{
  "n_layer": 14,
  "rope_base": 500000.0,
  "warmup_steps": 200,
  "doc_mask": true
}
Each number is 128 + 24 x the weight over its row's rms, rounded and kept within 0 to 255. Layers, rows and columns count from 0. Numbers have three digits each. The size before them is the row's rms in percent of the matrix's.

# up: layer 3 MLP up, 384x128, rms 0.083, rows 23-89, columns 0-63
# down: layer 3 MLP down (transposed), 384x128, rms 0.0827, rows 23-89, columns 0-63
# gate: layer 3 MLP gate, 384x128, rms 0.0828, rows 24-89, columns 0-63
up23 099:161117125142145122139153075186144133097143111090091111116141116099159128074077180175144118113138137147115142146134122100142098137123131079134110100115126144109161149153111137150080143113179160
down23 105:132137126119129126109123150163130072085115125160130145124123129114131083117107159133136102122138092121139148108100141131145149142117121131097141111102136111116093134150089080161111105106083166
gate24 110:142161105157104134125088117137136136135180122133152142112114128111069106141162155156138132091096135144145085119144152146142109088121118125101133132103118138108091100138127147158162136134110095
up24 103:106094110140125109093137151142197118140186125201121133135153145145067126118096182078101151157110139123122147129108156148104138140137158146124103164138130101165147129107131106129108140117127129
down24 107:122150135134095125120096125154081135135158144146154130096128108136149099136144101183123107153128139089116130107129176141148132117151108176124173162149101106130138143111153127113098091088144130
gate25 099:106140103142115142149127121154108121148099160177137130132140156139124131090139116134133132149110122139159167122168135123105088132135154134145153138122149131149105178115162077097110148113118154
up25 100:127165150125079131113103141143113117101116110140133157116133161138162116093150088122095085099112110104154140120143147127128139140102151121155172169177134185111087151075133089087162175120126142
down25 096:105162145152146165176160177101103106145172102151077103169118098111107144093140112120144099174158168126122109148115111138138121117105080147147105102118149095110124106141112165161110117090168103
gate26 106:149084136103127148155170141125142130157153104133113119134121102141117116088098120157156110093153136070121112096159163125144109136132105141110125145097103131121104167117150142102118143111120118
up26 101:097169112118105131127108129127107161125120084141156129139118109121163102161130126111129181118130152183118133112130133143089143106122139134125131143140145086111143132148145194133104106119125140
down26 105:126097133128105106160106128071135112107168098120133179119109149130118147141145156144113108182145144133129142167103135155134117125091122101140098116147091127112097137124105122117127118133128101
gate27 099:141143153114155141108119173113135139163152147096123136082128178125132134101124162154097181125095109120087117124138146153128146122063132153079120128171185095154154132160161124122163127153161103
up27 098:125144158100123139139112146140138103156130139103143141112158153138173088123096118148118144157112101132100091110154135176092101121105148125097134125134133095133122162107139125148138146151140148
down27 105:128149151141136129103132131128106121084142123101156090117128200137114138125132167134120148141113114125112136135172130084147115106087106116134163126175115162153158155103125166115096137095151133
gate28 098:165137137134110135099131119129184151120112117141159109117130141157177118099120127098184128114118132152146159134145112110137101115108113132134132125173110114130139119134153109067129149115128127
up28 097:124130117136082097137133159134166151138139177149148174128170121145137137073113155119150143106122142129140105112137143118135098126150136155145077113073112136147089120130137152122103127113161138
down28 101:127124104104089158060093163152129113137147120101136112102151128136140171124139140097128148120139106128127080095108136137096118129098135101146152145114117162147117116162162131139131144086136108
gate29 094:179099186093120146137124175165094164140135145097131167113146149140082128147151105145107105140095114118125081145128122109146080124160153105092132110127103107161167166121113144118131164119173130
up29 101:102117130118117121128098109104152109153118090081175121123169175116153148155150078139143093130160122140106163131137147136134139132121122121126152131089119162127134134160094140101121112143122125
down29 099:123149151142140141108144085119123145111149151109067187138102115146088102140112159112127125135117136111145116162089149122137123122096175118120125115140133148149134101132169153054118136080124090
gate30 101:151114173077096163196139105105148124144141151128129141160133105160128122122129130139143153132124115093173103092114125165134099158107141079179094121145084153115112149147138116138080118124147089
up30 108:121105118128134097145144154108100108134099189116141123108153136136097133137133143141142142139124138121131161146143123107162120103105057103060104120116174131114120107108084149115150105119091129
down30 110:129123128117122078147151106117153125131108163079118129121177107171109118137152096127147153183136126117096118126144122134154123107132098083088128146129150153093088123116097121112118164147101092
gate31 101:129158171146135131145093118103138118127111085154122141132129126143152119146147103167098145146121168207162148129140092102099090119089117130108145148133129107158170136093142109107105121099102128
up31 113:175102139113118161140163138116153150111123103097138109134141160137139110137112102165141183131102188151137133100134083106130061127111092104148150130132133098122134157135133152083111140116094108
down31 109:149111110126145135150158121130150115144129098101090109158127135107106127135097116149154161162104149117124110108137072144145105152103134139122145135125137108105106151125131171137116156118152142
gate32 092:148147117174121096127081112145135118156125129150116124139113161107114106107145143151148115126085156132146092190122116097130090130093140147145127161174146143184115173081117114118102134143164104
up32 098:103118169136113106113118124170125159098152113108124111077136160154116117101124148116153105130152125144080134150126153141111135175157158104094118115103097145089099115144143089149082136124135095
down32 099:085157150116138111099133118085118108162127096082151100098122076149125111182103135108145146122157113112090116123089107157095139106152144155135145174102143154130148166144076128178115178119138178
gate33 102:138151115110125135127103140128130124155129107149117112113131114097135141113128117153105182140123172123177117072093209103164118125161077101157126151147124171148080104138126148114126108155127125
up33 101:086187092102147111155107115122170141122103119122126105131096132133092130170141123132142107142138123109144187122137166131121172175126137133115147136101142124164179112178099110128123132140131134
down33 105:092135125179084128139116093116159149150134089119131097165130150096136156130124179142127140122153123075157122108121115138078129136164134096112141125129131146129155133080128137133145080144117163
gate34 091:102119159165170101133157140104106144118114142113120164150102166091120134106142079181109145158109138097110161131092128123131119134197105084095159068132144138132149165132131112106111145153127145
up34 097:128144136103177101152160155129092127125122152143098154096105134118125126138137087150125135137117132128138141127119120096146103111155158092113142107088146130113140116145149091140122167184116186
down34 097:163135154118146152105124129149100110104169124134126143138124074121146153133132161166167125112123150136134105155089141145132092110145174162135151120095095147167128106132109143139131120192159151
gate35 094:098138147122135165098139136130149098129198135115137129127141150108085092179177098153118148140124140125153177119117132125149099077135125100124121087122118182132131157194154128132127116120139127
up35 093:101131088127097178097144106137142081127143172123118099118169122126095143149155082151111139129131118157085173165156166106137092105099166136141113112149158160121140143147123119153153135184159128
down35 100:107133137151127111085133138085119119140121088153136116114201145141168175126117122122109112144140129096110129118117185111113158133160124112154165137138130152058152143158128097139133126136138126
gate36 104:151123174144118125112159140156132141127145157174150109125101155120150092147135096122127108132114144076178125191151135101155117127121127161106095104111135104123110129135111149131135107112160106
up36 102:124115131119172141110103161130125149171141119070141097178187085173118087101116077173093083137142107117143137099144119119090105101153111140127138103149078129097151133108127154146120104107107151
down36 105:108175178123118143106081143164096155125151157164137131137119123138112161142142114111120134115147127141122097163114145121130106076139141155143161062128085127153142150151084135193108126095103083
gate37 101:150126121103127100153124114113087132111143115153144140141133161112173195124114127104135116141091119107087137163123124115109146093126094129093102141137125132126085131161078166099108094125180152
up37 104:135130147159144145118144133174160109096121125123148135094153096177113087120113109137127118115144125121142136095142134114144122191141127149192105109118155098112109117091163119126087134090117122
down37 105:170115117126104128112133121140151090113117121105142074117121113141130148151110131139119116110139119098149153103116129101100153080149144135121129129153133169101125149066115145134107134155141104
gate38 101:123097098108129154125113100142108149131150117103154105118165087122129083137137150102126124164154132104141098083154115131132128221120096145140144141143135119105160129090120126135150134111108119
up38 103:161148124096114097136130140127125131096123134122098181140117161123099077115147099127153164126141104136130138145082139124147109101100144151141137146168147101105129180116099149168108078170133101
down38 100:150152109145131189147105105091141149159117115107154108126139114124117094102182092126135153141119072098149071121119145138152139115143096115091160150114121086140156089145144149142139095145141108
gate39 104:106156143135114122156117160124095127118128126100117150101126149085078142130129167063130106094163130119150122144121144151183138148161141134148153144125147120144152143115118133103105137100157125
up39 099:172109131122128122103130126113095095143146120152118131184132127120106108131113116197098171149114107116130140126096089105118131120106119149088096112109134121114076114136170142171144119176143124
down39 101:123099152118102126123120149110086136112117130147108119150126128082128122163115121113119168105152121113141104157086143068128150101121168153090083097150134137115120133110146120132120138125182105
gate40 103:153150112106119156110121105145180147075111175158137091105125130134134087120148111126154109126109158153104143118205115106145101120127147148124166130148110107127110125106116107156118122145111131
up40 104:149118105127145168108122099106131119166141183063166107107127114112132128126126134140163117111180104141109101089175121139154102155165154119115186137168143122132147102114132111110118117107117087
down40 101:119154132104082133107128159131138153120139094131093135114139097191088111125165133092091133164103136098126126153146116115138111102124142127134115130087126139098149165130087102167137097137089109
gate41 104:126142096201146171144126157177129130105093146126120125129134097154100118096130154091117126121117123107132146126111166158146083084140128122118080164130131088105093113146147136121137088130136121
up41 102:147163126134123145142099183156127175172157092148175162140113149093079091105102102130159112142086133120129133117108116165123117102139145102130096142085128150134106164100124112132115102126127142
down41 103:148113148094106100131119102141125155133116155113124171100116179129150163148096117124101134124139149122160102159111100160144125141134151122188123107104113172156141150118097115116106125159145126
gate42 112:146123131171169083114069125132109113108145159102101119129181128105133135122158092133141154110107135100102151132114174156145135158116118130103120104180098177137094128135118140113081111114105115
up42 120:142103136158174079133099096149125115140116114126129138125141119155102135064123119176107110145139107143109120161163149124151155131139117130117137103131107152170127157145172127118111134105146152
down42 111:166072147136130133116118107146204107131127115086141116143126128154110126113109138097114086118162086132139129118167134140162162113105144141127104117118122203147147132128086120119120125099101134
gate43 115:123145109130147173118132115095190136162174071154125124090068157127107183164110136130118124163105102102125163117152150142154145091120148135131110148141140119106094138146137114104107145121120144
up43 111:133121141118157113118116120188100137127123094135155130104094111148138127082116154114109099123159099131160132180120165135127137064094143130157178185124113134157106072137109142155149124172138100
down43 105:122152167117102119134137108125138107143106148115148094138139094085098142138102133091117182148145095141142120127136099125082098111120108149094115146127147100134130150137148148193140089106107103
gate44 092:135150090099141140129154146110071124118109096136170110135068117130135131151067100134145160110114098118135146127167097111181101110139128167085146108122117185149133085129103111137122150115126137
up44 099:144139163068131158080120134107131151091123135115111127159132153145127119133117133145160093142148113120114120128076099117137125123110082149135152143135110122126147129098110138129101180133097163
down44 099:130136134116106104143130142106108123124138094127166116101118154150137108170078106072133106141146140143133136195110153122141105117134108144083156188120115126148162114095128102112087130145138105
gate45 112:163126111160084125171114120080100109137142109133130124141123125105141159150162137168085161116122143161103100151107149143108110116111079123104120139142106111126147146124122140110046107093108151
up45 099:130123129127160126093095152181126154098118142144142130144155105151121075131150097134149106122083104107132167105117152137122163148134150089145105105079116122116117129111140127164157119151130124
down45 104:131122140162124136144095145095127128134180116105118115175127127103127138147165138147091125112179154135124141147133154103129108145125122118102151127122132109147160161119151096149114155153134133
gate46 100:109114156120075124149177120081140087071121107093108094131135183114160162147131142094117105100113120136116111129159149126124147104153092144121125135094116118116112159144112113105139151183150097
up46 108:121155114148146092091091141098117142135133144139141120135136144115126118156102127131139191156162126149116149138139145121132153116120102089059174143152177100105177121140123139138108126118140121
down46 094:131139146094130186118154134141136119121120064150110108140153101151125135128145123162132100089092105145143098132137126132147144174118110122125092092122104124134129157159106150149150149145141149
gate47 102:118128109152127129080144118128107080141133109150111092121159141104148141121157125142155117152169161134143074133145140116099133180118094120129133116104113140062129140134085110109141136114122161
up47 108:144136179102093131074127101160117115143124141119132147114101174162175126105148144082127121143112109131137136164165104144130141124145118158142120143126119129138139110093137113169129166117147136
down47 101:110118104125154144137080103180139093097097101157125183154160103156105107107103131122099161152114111123099134099146131110138140104130147110149154150146086125135113157163137101134113083159111121
gate48 095:113141106132102131128128113105143144148150129088133089100127112099118162124120091147150088124131113110086162178119122125104111094113168101093168122125134166094117122188154117131170122150125129
up48 098:124140082135129128128138113152148156152112152118157120093143090141128120092135117157148110092120144102079158149145100114136118134122142144108140159096110149115114144141095126087144144142099153
down48 097:089156159124115147112125125168104103128111145084137155134094104145142137093120092089155121139135169123112117148150116146083110102110136158144162118101176128160096105159186153168142150145124152
gate49 108:159147093094131116156130120097095132142115156138138096091115153150115151164112115121145129132101141139119106105132112116135112107108118143118147134122109159098098156154112155157123130129110150
up49 107:142128118134150126139139109155120100139125106081068138156132113121109111097125128170090120139119083151176144088103167162141108167151167127173137137161126103111166144086146092159112105144150118
down49 105:152117134112109094170095179112088133121169134123150126122117120143115124101122104159128152088168136100129075150135074128137140156056105115102115120142124174136092126122141140125116116136145122
gate50 101:105168136127083165099163134096126129147112118151147138125107090108112178119113147091115137120153113140090148126109123159100116148175143123148109119152127111115096153141098141096212126159124112
up50 107:102104133139117120139089110125131108210107084111139123151137104154123142140179107147146125155099143094163129128152136153132136076152098117071161101115143159122122130145133151153107092131129122
down50 101:124114135139092132136078078115129144123124084149129107123101108140129179144161102141125140135112130100191208145141147151127178154121129097089111138107136094093122139134088148147147134126129134
gate51 103:126104147130153165145159141084146151078147067139089095161111143098149128110074116141132119152121105131131147168101157079166160163135153147135109161131184139114114152135123177122141124156167137
up51 106:108117123181127115151113130168140177137109122156120132103086111146133145097122123140098156156099103144165132148105162091151083098100108123152112167137138163108123114115098120142116148078090125
down51 103:128117134136148128103115123144120161115193149091141119104101132182128134091097094126116185123077113096118087166133130149152108126116135133127143136172127129121156142121126141110169151127099117
gate52 110:151150134123164113102154201108083136111125160092114102111129135167104167116072111119141130095129157119159103138118148131149104156138127157174146153142102106146140085146114130128136131147133106
up52 105:175125130119155137141166127174164087154097151138137099114116141130120141155135104142154042127175105102129150155143124158119143160182134157155127145176098144151123126118089170132178116164113127
down52 103:136157097143121131085121095125118154094137090187133143108123161123163100107124151138107129134119144176081142099156148129140137149126085103093122094090142127157149161153117125160143118092144131
gate53 091:139121146113109093117133103137127122101114128093113155141151127162106126153142146133164130141138138099119114114107154163141107162163112112102123122080108107154133140145152096116118125120175099
up53 091:147122136098141105150117101135104109108158150077139146165142157145123167108082144143122128143115137110161128085159133179140136133151128156145104125093101141118112140111157083088166179103126125
down53 099:152155138131089147109175164099161100109117152157105117147126072147135127113126137088116128110146099135110133093127149169158133084149155114150132146139109127164166157151111119137139108123157169
gate54 100:119142086144115120075124121114092096101132124092118123120136076140137140053144140136117137163115128116158129102127134111144126120154073133104137172109115153080098116127171130150140136120152081
up54 101:173096160124104079140124133122157100164099103133158169112130107122146105160140107149133107142150085116105192116097163104150126185108138124142157159133140108115120159151085152138117108122148141
down54 103:155166136110122104126123146114119082163135135122131132119106122121145148156180126145137129123138129115115115165139113094112094139141091127108142118115138091056171130169143144170134106140123109
gate55 096:141134105127105111101129110121122101103114139097159129121200111099122143128116158165145107133131147139150147145116149159110159120151129122109117102073104130088114098113126119121089166110163118
up55 103:109142143150114135140109108131135102139147136132082104103120080114134120088142109084142154079138141149134103128084118112152143124130121135135126151148161113088128148106107110108128164156145112
down55 103:129135111132153129146101173153162137164106134124102123095201123139148137105082143145115139167125126087096142148179168145146132094129119172082108123111121131127102124107118137091121135168124126
gate56 092:118151138139117152120142077092165098119145150145154132163140112114103135149131145102090145161133169113109138172160154116122138116123144081106166110117135130125146114136148127162142115128116118
up56 095:167120189099117123129119139084113127121110151112160137167100110141156141152126106143117127152143133120087136130167126131120164117169117088145150094082127118126124134126137144155166131102090142
down56 094:120160101146150132120120128098106171105152157082136138127102138146176126093089137115111135133087128126116138100142081118113132109133121116130130155108160133134128150113126109139120154114151152
gate57 106:106150137128144139157141154139133183111138137108103134098110133119151151126130116147128176178098114161104142124189112139122149098155128125123152149115119160144181103067124125103134162111155121
up57 098:145130172159121116143124169132135160122159152090085122113115120100117132117093139191141119136145172138139133139125125158151123154130120135126153146104135141138140131116164105126118162123153120
down57 097:129145114118146147153118125093170091087115104133139164111147143115099162135087107096138094112125126118106128197109129152127168138154123171112134134126147087123105129151120138151102117179136146
gate58 108:135151136142096115113109115119118133094124134168126110111157111118137162158117145136148099090168186136079153117104121136119141166135161141093092111108148100138139102085109183161185115122142126
up58 111:124152117100120137161152109146076148141155117152143130126146144146076131140104167105186165114166100127131128140124129105138148163158105116127095109131164157168153175119129117116122127112107113
down58 112:132107115149114092174141143146094177161125112082109103074165152124102134129091148113129116115164117171087155161118131092120143139127125138103138122146149124127134109146133128128107155133133102
gate59 104:166108136123097104085146156132107127143109120150143086151107161143121126146128143112153139143123137124139104118142133148126126138131131111168138134164060153141114104084164176091169111073139103
up59 100:123100145116098148114130180146122133129123118146134095098137131166104115132149116070147108116165149133139179151134151097157121190120126140119183123149102085135123107123152136118195165078130142
down59 096:082148155154146123100164136123147129136109095147103128088144105107097111114135098116106105140134138123098124121099155105165157133140137134073120107109158113160139136157089095194144135115130163
gate60 099:126124121142150131134108087161134161122115077166172169181116074088103133103148152137097121094123085152140140120135126097134155101122122129125144129135180117146120187082184141102098145129125146
up60 092:153154129101095097107112123137161147120132163163080117139139151131167072125115105111131169189109139115081138098123121135138116168094152164156125126122097123127135103134120174150128080128104115
down60 103:166106138098119125149115110134136182129174168182149182145076116187107117122149109112127124103122075106124145120137125128127122118147098138111122093141120093142126155098147185153145127100106104
gate61 097:142104155100144125062168155133142101109137126162137125150090136115144125103078170138118129116147155129120128108128162149139110109113123166120158155129102164104125123145108159136091133153084120
up61 099:106113117116126172144110120124156135124145102097104122096136109157133138100153127146149137067134076133130132175092154123144114153097092132141144176152118109119125118137127176125148125136106116
down61 096:133112134115102148135144144152099157162141176128152118138159116108130123114113123170130096148118143115156117129094118120137133147127127139137096129139125139133079149121136128148116092089111118
gate62 085:165090142091174163157103138133110158114104149094132096144134111134068152143120181152132133137077108160101100114101126140118117134148148156121119128145139148124133147165109162106148136150106140
up62 083:121164125132115152066124121132126078119132120133108098111130131175132174133142125130131086121150125101106145140128157109147154134136162158164129129118167124082139114101143183111145113141132144
down62 090:167069131096183137126114133111120182098086133108141134123168114122096167154145121149151147145135095102119111128108124129139097115103143152093144134135104156124152164141155145087136150150075155
gate63 097:103120140131154151142124111086120135105093130152168118181147127156134136141145148148106101119136142137063126101119138134159100121140115073131104129143085123126126105135168123097154108106075097
up63 099:138103136135110127138166123126095142133204094102143141132130132128115136130108126139127126132130085146095136145122165098088152125160142164120140123121124169125127111104105147159129150135108096
down63 099:121130130126111137130099136136133140109104086154120121155147132140108127101130182165127111120107123139089125116097180109076112121170082102165148118158118154083134097158095110117154146112122152
gate64 097:110128108122159111166142099132171095149174153109094130126157092129166156130139132110131124117152113118158127139098127102150135202079105116135150113139105133099154101145120094115155116123091117
up64 096:102143138146104155112136099141086139125162094135118107164142124098112107099144151092136107097140130127118133154101154108133144104084185133177127150171168111104118117131178131160080099155103159
down64 098:163133142152136101144128174154174110106141126095127123131071115118110135146130129100123117161144096136097136100105113147177143120117075121097138164130119130154134139091115067124140099151124117
gate65 087:135188139087094154146136179101121135139151162148145084106133121134115112146141131104136123112114143104119152099154142131124172115113109118085164121124133175128131149129153171166132107097114088
up65 092:138161159106114129109115155142137139117096137082141135116080147189107156153124114103118092104121163128130119134145157089159094112154148110100115126097114120148135120066128138112156143094144153
down65 092:124125137154146119082109091120134120164126099067178097149148184120110142129157099116080132160131131141135117147110112147117099140100144144079155166140112113128092200148095097147125124154120116
gate66 098:115135126126160155079157121126157130161105168176146144157144092132112090150125135128148112163112118168096139121106122112106123164104106124146141130124182110146120133089130162137183162130140098
up66 101:079130127156141123106126120132163134125157066133144078130120128112117154155127181163139133147167161128079117128141140113138121102153086104101142126125133112132115067119075160148104139119148098
down66 098:105070105133139113162132108107118138114098082108087133113125147094144161153129115147123140142180086177151094091127125127163134127153129126115138138129107142096169104158123144132112126123086096
gate67 099:152115131123104181146140124121106100166138113085068166135119147089118106113152095121096144097086130097104163116125132148142128104126091186099149115107157118129095156158130152099143156114141115
up67 099:130111108099156153174114127123102096156118123109075131166149136128126124125170135130107142118106147136132144095103154123131139130118160186117143126163155091108081073123121124144134105143115114
down67 105:109135134093129074118139147117086118078164129112153124119117119140094134136145136114166098128116140141128139149120123110111116130082173096128110170157094132104143110132102129131131158156122119
gate68 106:119118137105113127115161125164151176172120122095136101122144115109097124105126081138141117089158106130138129128076165104133132140122099093123166144112200117115115109176115073116132147090101123
up68 107:096110147109155130145114150113117180140111149118114115105187111091150102141185114147133171168128085163131127119115144106175163083110115106090125150128146102107160137135119130106146153109108138
down68 106:106107110102102160146133129086106096118100121122094076103146115149151163122128142159124161110161160158114137117111103145134124163096160131100168108130172107161132110124125121087134166128127132
gate69 100:126118101116149097160128140081152102141158162117142110119118133160105152139077136149092160101125042132097118125091127112128122148121126158141146136129144127099158148153134105155152114146152135
up69 095:139120109112156106117174133123145118129128191106094095114119175112160129126117135139145125134157132154144119161119168111143093087098155188097092120136125161169102108104106152103134139117117131
down69 101:108122107116146169131169133120151142114103142074142149146124180127102157150109137111064143097089135074108132116130127119157142170128084135153128095126141132133082156144110060103157126115139110
gate70 100:147112108126163129078117141105119154152143107124164125122143154109087145169135126115129179106134103139146146083134121085124114097154117111133130089127134120120086131105129155118160124103117132
up70 095:142122100097150116133113147104155143099150113174129142127116139062160168120138150136094123128146116131140137106140152164120137145162117097114099160098144146118114122128111106098101109112144108
down70 097:161155131174115101131134133153085127201107107099148127110125113154110041089128096144168113131131150131090118120116151103144127113103151117144107127161148125180138136115157125120086139121137135
gate71 097:132164107128112137093164117152125127109152138140138107111099110066077124081169121107126114117107131133114091143109127144098119081134158140123089147126103127155141137112103086141167153112102103
up71 108:148176141175126100153087120098149092132120171155115148100113104137144149125100131140127113089086128095167125130130120131130139162127169144141078173111130126116130160126171118152117117141125144
down71 093:110089139082088153098135107113103151140127128140102132154114116154136089119141170143086079111125163153117170106138130160123135114165115119199151107132100079140117101147131137110150127100152089
gate72 099:133110114180158117158102113114115126150149148175130118137162150116108122122123112174148094125111168102142164124142110100128135148132071136161112147128128141085109142089186139117124080106116148
up72 096:101153158112090139126132133093120111109160097108131103141097144144128127116142165050108148120099119136120105125142132113094130121098119155081137116152159128178151146119116097145142167137140167
down72 095:133179115166119101163176147120123158160148144143158118150104127142137140119140168149117107110130130086150144114156166108147138093106071112138138105119149166133113152080154103094144082093125108
gate73 103:115117110107168125115154125171185164137133100167125116150087137147141139075119155126137138068116120124167129121110136094166135106163134155133196138124113137108161105107123156125141132122159146
up73 103:174145115118158096116134130101135126138149113146099115123139166114085092142132151130149148109132137166171092167101126129120080137170142149139130076144085151110170132119127151138139127146140124
down73 104:136126140140092114127090166173139110117152103154177155112147147142110083134115168142146103118154133102115096138126127125139114131156109132164129098130122101106158113123123133095148108105130182
gate74 090:143152169151140119116072133128112116107112148102129116149155157147115127141125191122140173108105118124177121149150122136172123169138144141123109124129085113113163094137141091127133134104114101
up74 090:085159092131099090113108180105123099163150129107084163110115121131107154116103094142133171154088106139080105097096161135100120102168121141146139124094146124089111097104136126141099126156132106
down74 099:115159123139082090097130151087087159128102159126151118150111117110126165117105115133132154143107112108134101134135097124160112104139165175118084170107088105113170099124132110116122096137159091
gate75 097:121171120128158076136089111156126169136129114179121129128132122124109152142131157107131109123142102121126128111172157131151108182098120081169113171117124105125101139133074104182139115132120101
up75 096:122123087099145092136103121142135148082126182164129124156153118110118101152137113127126135148158110137154139156094195131156127128125096112102165162102079137128099151109124080168114138117126119
down75 096:103127098105130115134103139093126119091137085097111170114180125127163118106143140139121142121136107123119086114133064114116165189083109084129155144156112154122152137136156097143116127117149112
gate76 094:140156128089131157135160159118100122148094167154085137130139144146125134135145130113150121108143087131168134122137110096075109127152076156138148084085108117115177155120129109168104134121100114
up76 102:147131124131154127114124101111072146154156143061124121132176102113144132132108108167130109091115132109077098113092153151143148146102152096110124136139135147104153140156149115106144155104156132
down76 099:132111123168120106156114119162139124188116136153138131138106183136080140140145092139110153112129122108128105162140135117142109138071129108126126144149144144118116136136147098103119149136159134
gate77 093:116119097096127163127148086083132100162100134126122153158158128130091080121174110165138099123137128121146130126139109142121114119136107165166102121157120133152131133114138148121139150163142108
up77 095:141120160088122101142169165112118117121155101119138096130106108124125124149087111172104095128139076104129085139168122139130128115165118123135154087109107121150152161090139125121138149122114139
down77 103:136105115123098140106079158105098081166132140121145135137134100205110157092079137137142121163108093109114075107115117101115141141166123140094147091128162109126173128139148170083096131162141154
gate78 096:149085157128139138138117130150137127164117107148168101148188169141114104118131107146112131123152107119112153138131101153164146152125106147132128130174088142169116139140088122177145130156093114
up78 096:165126132122100135149102136177105143108098141133102157131138122149143149136127134141113135133138164167105137074109107163138118109153132111191101098131141148161132141117144144152115137109085141
down78 100:089150126092148123117114122087139121151142117130092098134139150114107094096109179072130127155119117138124124170086151098109157130100141154141111143123136162129088117109128077096148099138151107
gate79 106:160151162135094130144116112153113144104140083124111162152160112153122106131179113101095151113156137167186081114132142149142101090152109139119151104089139138123135158100104123089079122144164149
up79 101:124132149156182140095135115137153140131074153123116113106158120139128099131098140160135103158127174104116132149099165076142129127115114137131097154164116174093132144113164158132131121100129140
down79 108:127104089113130180119146146107117128163114183060136141128125156135111152142096155120099124141122124104095109116149106126166138120097154161156087115117136138119160132167145157117148144103169111
gate80 086:142129119134103121127112144112111138110144119104123090172158129108138115127121142150147130133117174155142079126087131093134113149124112098064124104105144080125096160150106111155155140136114133
up80 094:109112134092135178143148103124115082113162161157156174088092135153146125128117108126127132139142121124124156152114097135137160090120124131148133144133171135090140120112105148097147169105136113
down80 101:111133096108166158121184102121138096138110164098163125125148089151158091097111114108151111109109149115133132153124112103133178111119098141141134151138141078173132134123091153139118118121139103
gate81 100:145133147119132167080115118087131122102113113152137125150087115113120075111116112133111137079131094115153140108153108148161152127165148139184088098097129158101067120117198096147141106136131162
up81 096:074119130126113154135164144148163178108150161108092154138166138136153115149160117129086163137096139170157102077101124113131089139093122144114118142148132110096103128127135162126123135124123099
down81 097:156164141106139126122134116096141112115119122175120094141148110134130099121123120106103141116135125114142108125152147146098165182119121148131079125068077127116098130129152101144160151176117127
gate82 108:150115132093100145100135152136120124101086130116132110121151123140118168156158127128101165100135103167149135132120138115169131141130088155146124074132159176081124137120129148150172100133129136
up82 095:104140159106129107104130160158148186107097134161075125165154138130138119090117140121113127122164106146124107150121143138116125112132095157156162168102121122079148154140114146150159133101135149
down82 101:131095152137149151159166120080191112100136115128122105140125097123096113090126139113118129127106121166118149151133152168106115165120153131097160086146107116098144134155101172125135111088095144
gate83 118:151111078105132121121151149157112116143106155150127115129124174141122130126098135171144137159155156153134108131131136168080133167096108117174153127148176189092134129120108132115089113169160119
up83 112:120149145184177138109106087088161164105135100167107140106145126104085115130115173101110123090135128085143153173142115101151111105128113134131105155099091167142127100111150153157146120075131139
down83 104:083135130104137128144099183112099133079094120109117136149143141123108135141124137182148144148117168134124188117139117089112123115118128146106114084100107110132176138143123128118085155118172120
gate84 103:140114146102136159098112170108131139087125141108134095151146107110121150130124144134076092126150136150083123135167131129078144150083158082114122131164126093137139121163104138133119069119149133
up84 105:148174127140186149163182137089124093140098117098123128152118117088143145095142144145147147102156114120114088176136109142090180148119145097134087134205136109120171139143102120124104123140108079
down84 102:117123178095142142109118137125111123110114132119129131150062136165122081111146133155072129108081138143138078136156125153112150110116125139135061090130106122123141133123135092125149102171097128
gate85 101:119120169147145125130177120114158162141101113106104120114135151110114144123145137159149148148125129115121144153122159175133133131149117148122160169148116132166088104142091076111097136104142147
up85 099:122125124191142127129157136097122161147107149082159112140103158134096128123157122139176165121125112107151155139136115139147112121129134148163109136146085123144118150119090137088121099106107154
down85 103:148092155102100134139121157112161120133136155124092111152133131141110126136154133117093125137076126118103104097125138166137094114145108134144126162133101120103138099122176158150125107136144175
gate86 119:152092160113115158151134160138177150129119121143159136108148141125123103111109120141138112152131091078092119122141135148139101135130151162124126125123143135144134092132131089134159155093162127
up86 110:160121138087145114125121147142179131137138075151195167127065158093129115137131111158128154145157094130104137115116099154122164125157130151107142145129160165155129098138113115132147126099166160
down86 117:187125109120162133147122098118165118139149157125097102154099169115133145130109145098112091130120128134126137116154166142164146145154100106129090117107108153137098085104121089155127137079145134
gate87 106:154137132117156155090136161146119127160116150138098165125155132086114111167118212127120165174144097113110151107099152160152121140160148137159107114116122105149135108141166153141137140101158168
up87 101:189119192113145157141111102115154096141149137118123122122128105108089099153177106128116097123150124124076141152128134091163142131150119134129131111133133134184152132104115152150140128131119116
down87 104:095099097142129113142083082144109094144120077099147108134145100137132140125139098163085118127088136102138112104133157164081152198109098130128169099129112164124103114128104122134149130140150140
gate88 100:139149118140161101121139133116129106142169134119144108126111193083137110110079155198123086113169149092170126138107130079114112156129099091139133090136097152128141144134122130102121111119119085
up88 103:152139118078085145148099134156146145117160094167138119107124146098116137113156145073103150147123113150088143110142140131134109104110145125112130114075108125120120136113132130112109128174104185
down88 105:150086116134120115114158117150106150170121119144120089138129137104078130149141129145101132167139101137117151154115138143086143122095175120149154143143123061165128139112139148112093186111097103
gate89 094:170131109136117122099115163110129119082134141121126128114142118108175126143120110148089086099104112102121156140151111096201163150095141146126118114054121071117116095129127095127160164119138107
up89 098:113139068118158137161119107124112127149125154164093165090086120126108159131123152145120160133099148110149115114097153118100118107092114160134124149161157149110147109100152120095108155121181118
down89 101:122130107141106129119172177113091112124111161120167143121147106107164133119132108156107129142098171085115114123164129126151136094107155118081144140193124145109090118067123105155156159134122145